Weights of a small GPT-style language model, trained from scratch on English Wikipedia: LayerNorm before each block.
Each number is 128 + 32 x the weight over its row's rms, rounded and kept within 0 to 255. Layers, rows and columns count from 0. Numbers have three digits each. The size before them is the row's rms in percent of the matrix's.

# layer 4 MLP up, 1024x256, rms 0.117, rows 584-609, columns 0-127
101:127124112123083074095184159137134204120121170160081157029192157107095102146116101079161131120159131086158162131144104120126166144110161121107156152086108149095055157055102134088095152171147112138171132142171105125183156139157143083156130169172126112196104167101103161155117156152127096153078139116142139195093110093181131112089112186102175111138079114132182091155132087068143141130128
104:166102112097067138181100104149099097134165139150063155086101187184101098143122124089136109142177184075110182160087095119150193064135084142125118120118171122106133128105104162105123148151107131168112150087151213144127146164179143132163146201105084088127132128170128112114165138172099124077127140118146132146095120128182068148119139157139152080132115195089105102100076166076110167088101
100:159158120123096136112123115126085183143112177132161164112130149131103112075125165109108142106153140152137126202132091165106137068079120202124195138093164131111125078144038170118094146105113100122141127142103152123081158103122105085107173089083165080133092155124179135178133150160176143125149111168131149126133181129162197115167124184135150071140167130127054103172115125156123109138123
097:140145173161175124068164145118144051095125155088126145129162098178142145133111127151099110096123148103056194167136140105156158071108173131093124127073097171146161116163074143140103126144128198181108134129094097113140093141093135102074135124153193128140178123180103148146126120119073141183165167160139099070128124146100159064144113162138114113137118120149164123076119142118197143127129
102:137135191149146123097149103159113141126135175171168105096105089183104163107105114133158125104159129122127168160112094176142165090181113098170189172135170203080150098127097137157150131161114117125171116084104106097125129080073110104122080089175081125101091132140170118133104134134143117087090141119127156140156108137109146114192149136071091153192099161145123128124100160148117089118114
098:168115099137135048136107130101126141126084060138140134122195157159122079144177074190109109196200179115119074141081122119123141155080122099124169135134122131172110125185163121148148149094111155105098169080121107140138182151170181081182160118137071146107120171087117105160182170132148157108164087132111130168158135111167131133185120128110163099196077124176164092086141123102108125111090
100:123171136139121084135125126181150079143115055158119156142155127184131107092133070147134160098151124123147118145156106161129078140174164072129197134115132048110147177098127116103106040172173112112084141114072164111131184118125123159138203149136158099138075119170139138149168103144118119122170133138142154174145138140120160121144095091147157065159102123131053165175137135072133185133077
105:093134121169119142174158136152161147158066125095099114103100106084118132107167108128114159168123086116125126123099102114138075158126093119143141125075148104105132086137194146141182065112104186161127111140190156141132167141102154148097138138163134164073150136138088160099122134105090085170071109146080185108111064132054120130124078144145114171171116129105111109115178111150100163149128
101:098079094115146156089081155096067124163117085134127116142131158096102130135103086145167179098124168096072162132077137102139115137157182151180117153148121122126130099188079094092135078064174040071116127140198155128091103210082131091134124140100123184124116218128136185118175057175141088149148067121129095092154134149137150145142135142160148105153145130111108148137116136144089149148114
110:101152127087142111132091139186084118071132124117097102064107074138125132109156132135146158146197132146098112113123126118142133101126130119130135115154150087078104128125190173169170105104143164170086093066161132146148084117143067205122122107107130165134118160065148130136109080165107175169119094165176144090183107150101173131134127105155120170174066140161098140135140109126101104074173
088:046132066090133150150133098139139127157081118116103115120108115114126100164143168086169134081115139163163123181051136146039098167135108122183105110151171070137128141139073146118150075143143114135130103166087171096172125150141094119069140125115116141159129134103080147131180156116124091140162102138097177093141192093082127147128146136054169121149127115094205106164145159112134157099129
099:110163186138090176111127124085132116143134136199077166099168088182190084152102122143086146120085137108126134131132176140126102149177128167084126116096207170143122074124129154126139062056146141148142129140131100117121173120157059128153157196119206167137106192100143151155127141088172085180139160062119152126133139116146158125087118108056147106096079105114155114120128100098127123139098
101:134117100157169071145094124119149132124145161118176193139147166098199107124108127164106142122145138139124125110115130138099121063184187097081113161147095143147097165146228068059100104144120145089155144059197152140085174094154178108187146151106123138137143138105098159080118127136097123130087128139153139133128125072136123172186142129127154144104126112148101206158151158160082104098133
099:129165137133098152175157110158186129155079158110147101095138121131144148112113096082148146118154102137151133096109064188145166098143154141136098148090137162114161119134184140077088110107124126110162105094182113147134108150172171107173075155138106132090118143056097149161140090212096091170096146124137104115072142163168108107160177139195164104097119134155182179154139187173131133130094
101:085088159140098151146075093204070154113177180161122140138147119159136094156155122127089101147124176092120127130143143154144147119115091182059110106159074106086130151150110133143094102156093123123186092097172184153156192107163144154179145131106148120083088142047145149105089107133127111068131196114181088152070073096204102122164157109117089143122138135095093069165073146142194131096160
101:136139136179090192153173132125128056160121156115156132133131093138123101149104071138117116170120114089151136144121151167151147113193119132121118113073117088173083154139105087113068107183148098125170145063142133184126161084160088079168109124224144151126113049190125135146108121119117144208130099138164109118107023149117114110100134168132119153138117055120135128111102169112132119124195
101:104123143125161111095184168106131156120091081112105115114132123077111094162107090086131102130130180164113109180129142105138125113133122164143209132140119090174127159097120202099123068101130138164097057164136115157134159051159135125133127106099162043121113158135132179174139123117102174126091141164116097173126164092145114149122112105148175083198134069152088160145110139153161106083130
104:109139120134124110137134127155108093128117145160085133101156179116094110142146153127198116130143126172103183039095132118167101159120180159128124145114133094138104085152133151101173176151192141207126130120102147122111149144172092176124167166072110135184138178131163082090157120087067070113107121148061150156105063122165143163159096171156117098129138153174114116120108162125173121107119
100:072129074127105111089094089124183150173113141125138097114119129103160118105219114120121102185147105142094132188163143154136153113061085122084089148127165103155125113127159176161075177125114094175099103164127142144114178116104092169149141170092139144158175098178131135150143145086124137119152099099165135105028148163177149089109108147121148072101134045146105096089104134115075135132137
103:143098114198119094095102052127140106076160167126102139137143133128151114117125184122116143080161110101120159132115108158143115126175157080138114153177124156144151100102140077141134178117105121104125119084147108141133168161170135086078142094143152143103165157121143083138147159173133108094075147188129140089157149088147127119036150155131053141174133089102121151140151145065113114122136
084:085153112162153125087111121117152166066133165104121166107169171095127094169126101099127107105141102155143116169081151149222109079157146133150078159090072111116108090163136151187153062117155109095074159086103126126135135132096166135183098132149119172139154096104095154166145087139142137179119108133123048099144132112148065112086104153144125139145166100119062083109124152093174076150124
100:118122096130104116167133136126122125107159153118102128134105180120129152142194161160122109183176176075159106114122136099152128094109121182156131165087200170077128166178073149150151119084107088146133117105135125117111190108140056080129136118129087124131121151157156131063093162076128119099112138163145086098171152137124100150188065163082114166133117100120110142199064129058176129141155
102:116143104083111132138135115074063112039131125168112151069160080161117146163168110117138160124147133188103128057163148115150130147222153143137192125091130138082146146139100102170126113126183167165129115154126108155122183120133107223078183120082119118107100150161178113099156127116129188123118133163157171175132112128118146122133095104126064137179062149129113133126178138137108111044126
103:121113124125148130159150121152094168194147085142120112133075178086130082173078141072118117069145111132119134107111091135112122095098154121138109155161151119156093138139153144156076088073103138174111138145081126082169140129196107119193162168154095104141151108074145130165177094164104159120086146198132157201118136097139119101103094147127112126141113140158170172148132160140142091144133
101:147090062099120079173187089100153087065134109103164148099201122143143081108119159102105139194129152148092131152128095135125117124171142147085098118041134159167142154139163126130116107154083165156125159121100058139114160114099108112159158184123150097063167145150174077132186092127161127167116124121176109065155123145041159138156080160076162119162155120128101132120177132134174150157127
087:145142125116123182126118097110111122106092108100138161163119083117144080129139148132160126137121157081167189118140087128146144164133114150096153160080135136076130195159085097125184107149102119138058040095143119071124063053163128148127119115168114149102145173152125112153191154046138132113142116138169128099140128172102141133196130138132131133134122179150189157137165073139103146176124
# layer 4 MLP down (transposed), 1024x256, rms 0.0818, rows 584-608, columns 0-127
104:119157142137200123155171156084138115116084145144169129135129132110131148115119101141156080165154098181107176108144051131096102091104126164142081120113142113171117101086150193164100120131136156090060076147103129125106130043147102164116144133120157176130072085134165101189137127139090124126147081084166145120184148127095075157175174103157130143060113174119145156103130115108162174113120
103:104131128165123095055146190118132127179130119184107095142108136084114113150146128150136120148125163079112121111144108128106125120105093141117182134137082119134103152121112153204156109177072098131075126094133113170132155141194119102108118145138133072157098135100155090102132119171130157110117114165195159109154107135189120156159103133089172158157137084160093137125136127134105102181121
095:104101120156123140125130118109125129113104135122182169157118122158102152152132170199123163143148081124154147078134085086195130124150137129162138158135153147146139099150106037119130139091145149075169083104199133100135108090128130106077118178125140137150162152091099126108066138104185148091162082119196115116095083140165130137185186098103141123103124138103109081094204156148128125162126
096:188181113133073046152106160111222121107121130067128123168131094132113135133132161153130084139121095096093112158157153147084126047134133177167155125141139130096151135202096103106126109166166069146158188148159105103130148148090120130134115131092060099149099077144145067120125135170119096160069099068142136128172153109138165161153125110111065113058164147090096136117168137200148096101159
096:097171104123141209134088132121177085141137148143131169108052158154145133225127155062128155223152082143138119132089139106109090056141132157140104150117149103116083138093191089143121137119108147134127140124150103131140104106169197136086127158054201112169127123113180125096117115116188102154137141126178099125121133130115132136138165159123105079073161119140121120175170116098075138146120
093:169100066081154192160140112127096108132091107168153119118145154131163105180138151158145052143110135156106103164162161104091090147039094087100067092060104158151084144119150126126172056161121083126151120178150107172198171101093159117146115095164116175139140149117180117150138168136103145089127126160155141163176117074088110108126147194113089137113060136106193204110117090115122129102110
104:107156163129169184132094088109130185095151150089140135090103171154151145068122130095155097166126102118130179133123167120148138178148124136151185086164139102172101118074118150148131169138137113094076134084127148115100064183126117105092092131135107126133129113141128130099093131161141108107129128106149167156111093113094084154139096091155110163124144107160152119117078126112051159190135
100:154103156137140136173179111172112113147146141109161086101135152114079101166104167134107193109093147093162152080147090116093080116154091109080137164107130161137122178131152091151104152134163127166144107096101166116162082130117125114104116189107072096099149135147145173109121150126163126096113170141139070126161117141084119165102132125133057125070131155161168127089112137173127099118110
101:177097163103078187051148129135131141100096101108129099159119110142083163147094137106208087125083160210086163123135127119097095148148133117167119175200108155145100115097083094115121133110150061114109109079129134152089094179080142073094162157109087118170154151066119141133141104103119119108088118101170132206127052137155147150187120116114111083112118130110126168098120105151162089149152
097:115118096107159176153121105101098126182150123146173131187093100078126075131143081131112177196115141166117152083205187111164132100073129154154137132169033062113136154087099107195159169151143118148162123040094126163156121177142149068128105141101106095151054176124135191090091113176093102176100125152123142141103083198167141114104123102148130118161117110126156106094117107094077087062128
084:126175114155130107099188111101089124141149104082121146100130108106107093186147148170173131092111085158093118136174079077157106125174106083124086093131124191156101167152108163174123178157125066047173138138122141130172069089102092097134096097140103162103117154146130092121142130128151143124094174112125157150106069115135112153194122096141088092116195091151122155117124109085129125147101
102:097139163076134159141135059115108143170115075164119147154142106180132050135128173086131198143150151111091125143132135085130113118075136104113108118124178106169079142081170143128110101109163175122074136133143145110138114072187090085124118107151102134134159174140109192176119212156086151101083140126137121140085162112066097137189155134150160131129116156105080164133134177195151147148162
096:146124108093157098162081140147145133099152078145109128146096165112091170144161083123045135130106169064111125095124141116135101133127132124112160109099157128085173091133073110198140159097218133118153074134114124114166118183137145134186166193110205188151132154181161193092078152164185110163168088106141148090133127102109151096129118146164110118122134142117163091093124132124098129163139
098:128137120099197089101060141103110187144136156168110144117073161090090165073123110157176118107139151129130169109114097130102110161187071154152121171103187097118155104164102132117152143138168201127137133134113170090114117138143116141106154131109111053089122060171132090072104150174181106146134140118098142162146125085117143101071078104111133105186087140116113156098206124133125115145130
096:152130136133137067082103176105186055176149176115155104027151141098134114165184161153142144103113093079099132208114158128125126119181152089120199110137144102102147152108105118110215193098145105171088191143139089146110149123126186099161116137131142190100082132075135089121125126098076140096150147113185150110081126201133183156148111138098133168074111095184115149162113159118127119081110
104:139129108118124147138146140198145166046118141156155133092101130136103139110158140095150121179107175154108158100158151111124126108102096106071148111133111134070161089169124109119118129076145191174136136149095077192125162127120113060116142088136144127121121169129143159045128193184153083158127126175166160130107144067124107126097149115196152146120126139128137145101159105146106206171125
103:117141147139171102098138121128095180093153021123161094158182179175097084098137150201127144149150092151160162167149116117093088035151139149127167137148137114154142143124122080148171142134148134160125104097124151122112040176153113115077093127137109129127176119111102140135138097153109139116185144107117231122084076157118117078156149110111139123112187129125124144070082116127090120164156
103:127213068126122153147126149154082072133158121083144136137137134141125119125123138138129161129118144155124090155162151167161140132129109139111165066122091060134119102132129099102148148154080115110144158089114187155114157205123148135140093120134121132076168186173130121066113156125161139122127123095082120088141106122165143111119143123133142115134100123060120147150118144202162028166167
093:106088150156107104181087098156072112103117094149125154149093148077131122103133111152059144164143132204153180135084095070146078107149128147105121085144038084151134146097123173100111142131100122138171174171118129078107168127166111131090128148160150104143055093063145146125118154071106115158069134062143162113174152192110177128150153130122107133117107143132127127139124154153176155150131
106:158149189149098152173157092097132141127113146104175118046117133090103137121168067084166122136114064065158149116122147069174113154113134132122167073111143097148158126134099087082100174196144143157088080077207187090119103112125162122098052121069117146046125107147166119143128116119170090126135113118097156205154094063134141155135114138141097160144149136133115158127164146146122093161128
089:173113163108147107137134112116051125079108089101110058138116142130128143052146132144144088129118180055122164120157115171115138146130082100199104055149147164106171178153081083091126160143189065106155171124094102147181185153112124153067094145149118158127159125138157153133120152196119140165148152119145211159125135119148128132133152150108155102114145144146136139144126149173064159046128
098:133122134174165123157137159118093130079126146060171132160109137109165153147168136104147167125103109095099084203187072164138132113116113117097100113151122123152086103123121141153141095082082094120096085095174137085169116122202093078161089142138136081124126177118163212233100111100147170123091126140152141119117132091131132118129109151085176072144150138143138138151135103122133143168141
105:158151163122087143108060117072153123169137172105186135081155090162153068140114136153087161163141129115157109110123170144136134171132205127177127147177109139174125115144138075087139133158176112101119085201139122091104156127084127099124118161153120136163060108129132129134177121142171129106060171093130060114160131097107135129127084188140078157159162091121115125101103145115075193134186
099:073121146091152120150127145155106156086116144096176136053115064109171122068120093102176144137150143097108116117120174155081148114176172131125159172128134072133110159131137092127151134127089168101109089158109171106147183143112143100107114126131109133134144139129117127086101114110091153141125084181089140122115136142178156107096160122092208123125166055162148143113129206104109128116133
106:141142095085164098108116099081086210142119136171128067197108152159121144124163103117117080139111165181058210079145123137101122160096111093145098088123085159165116175088125179149098138084126115120179096168124068079118144096139139152119086159174115095106146159115132176135086113176130145149105123144139131165104107096164124106171164211130068124125145092120120130107118148106182169083142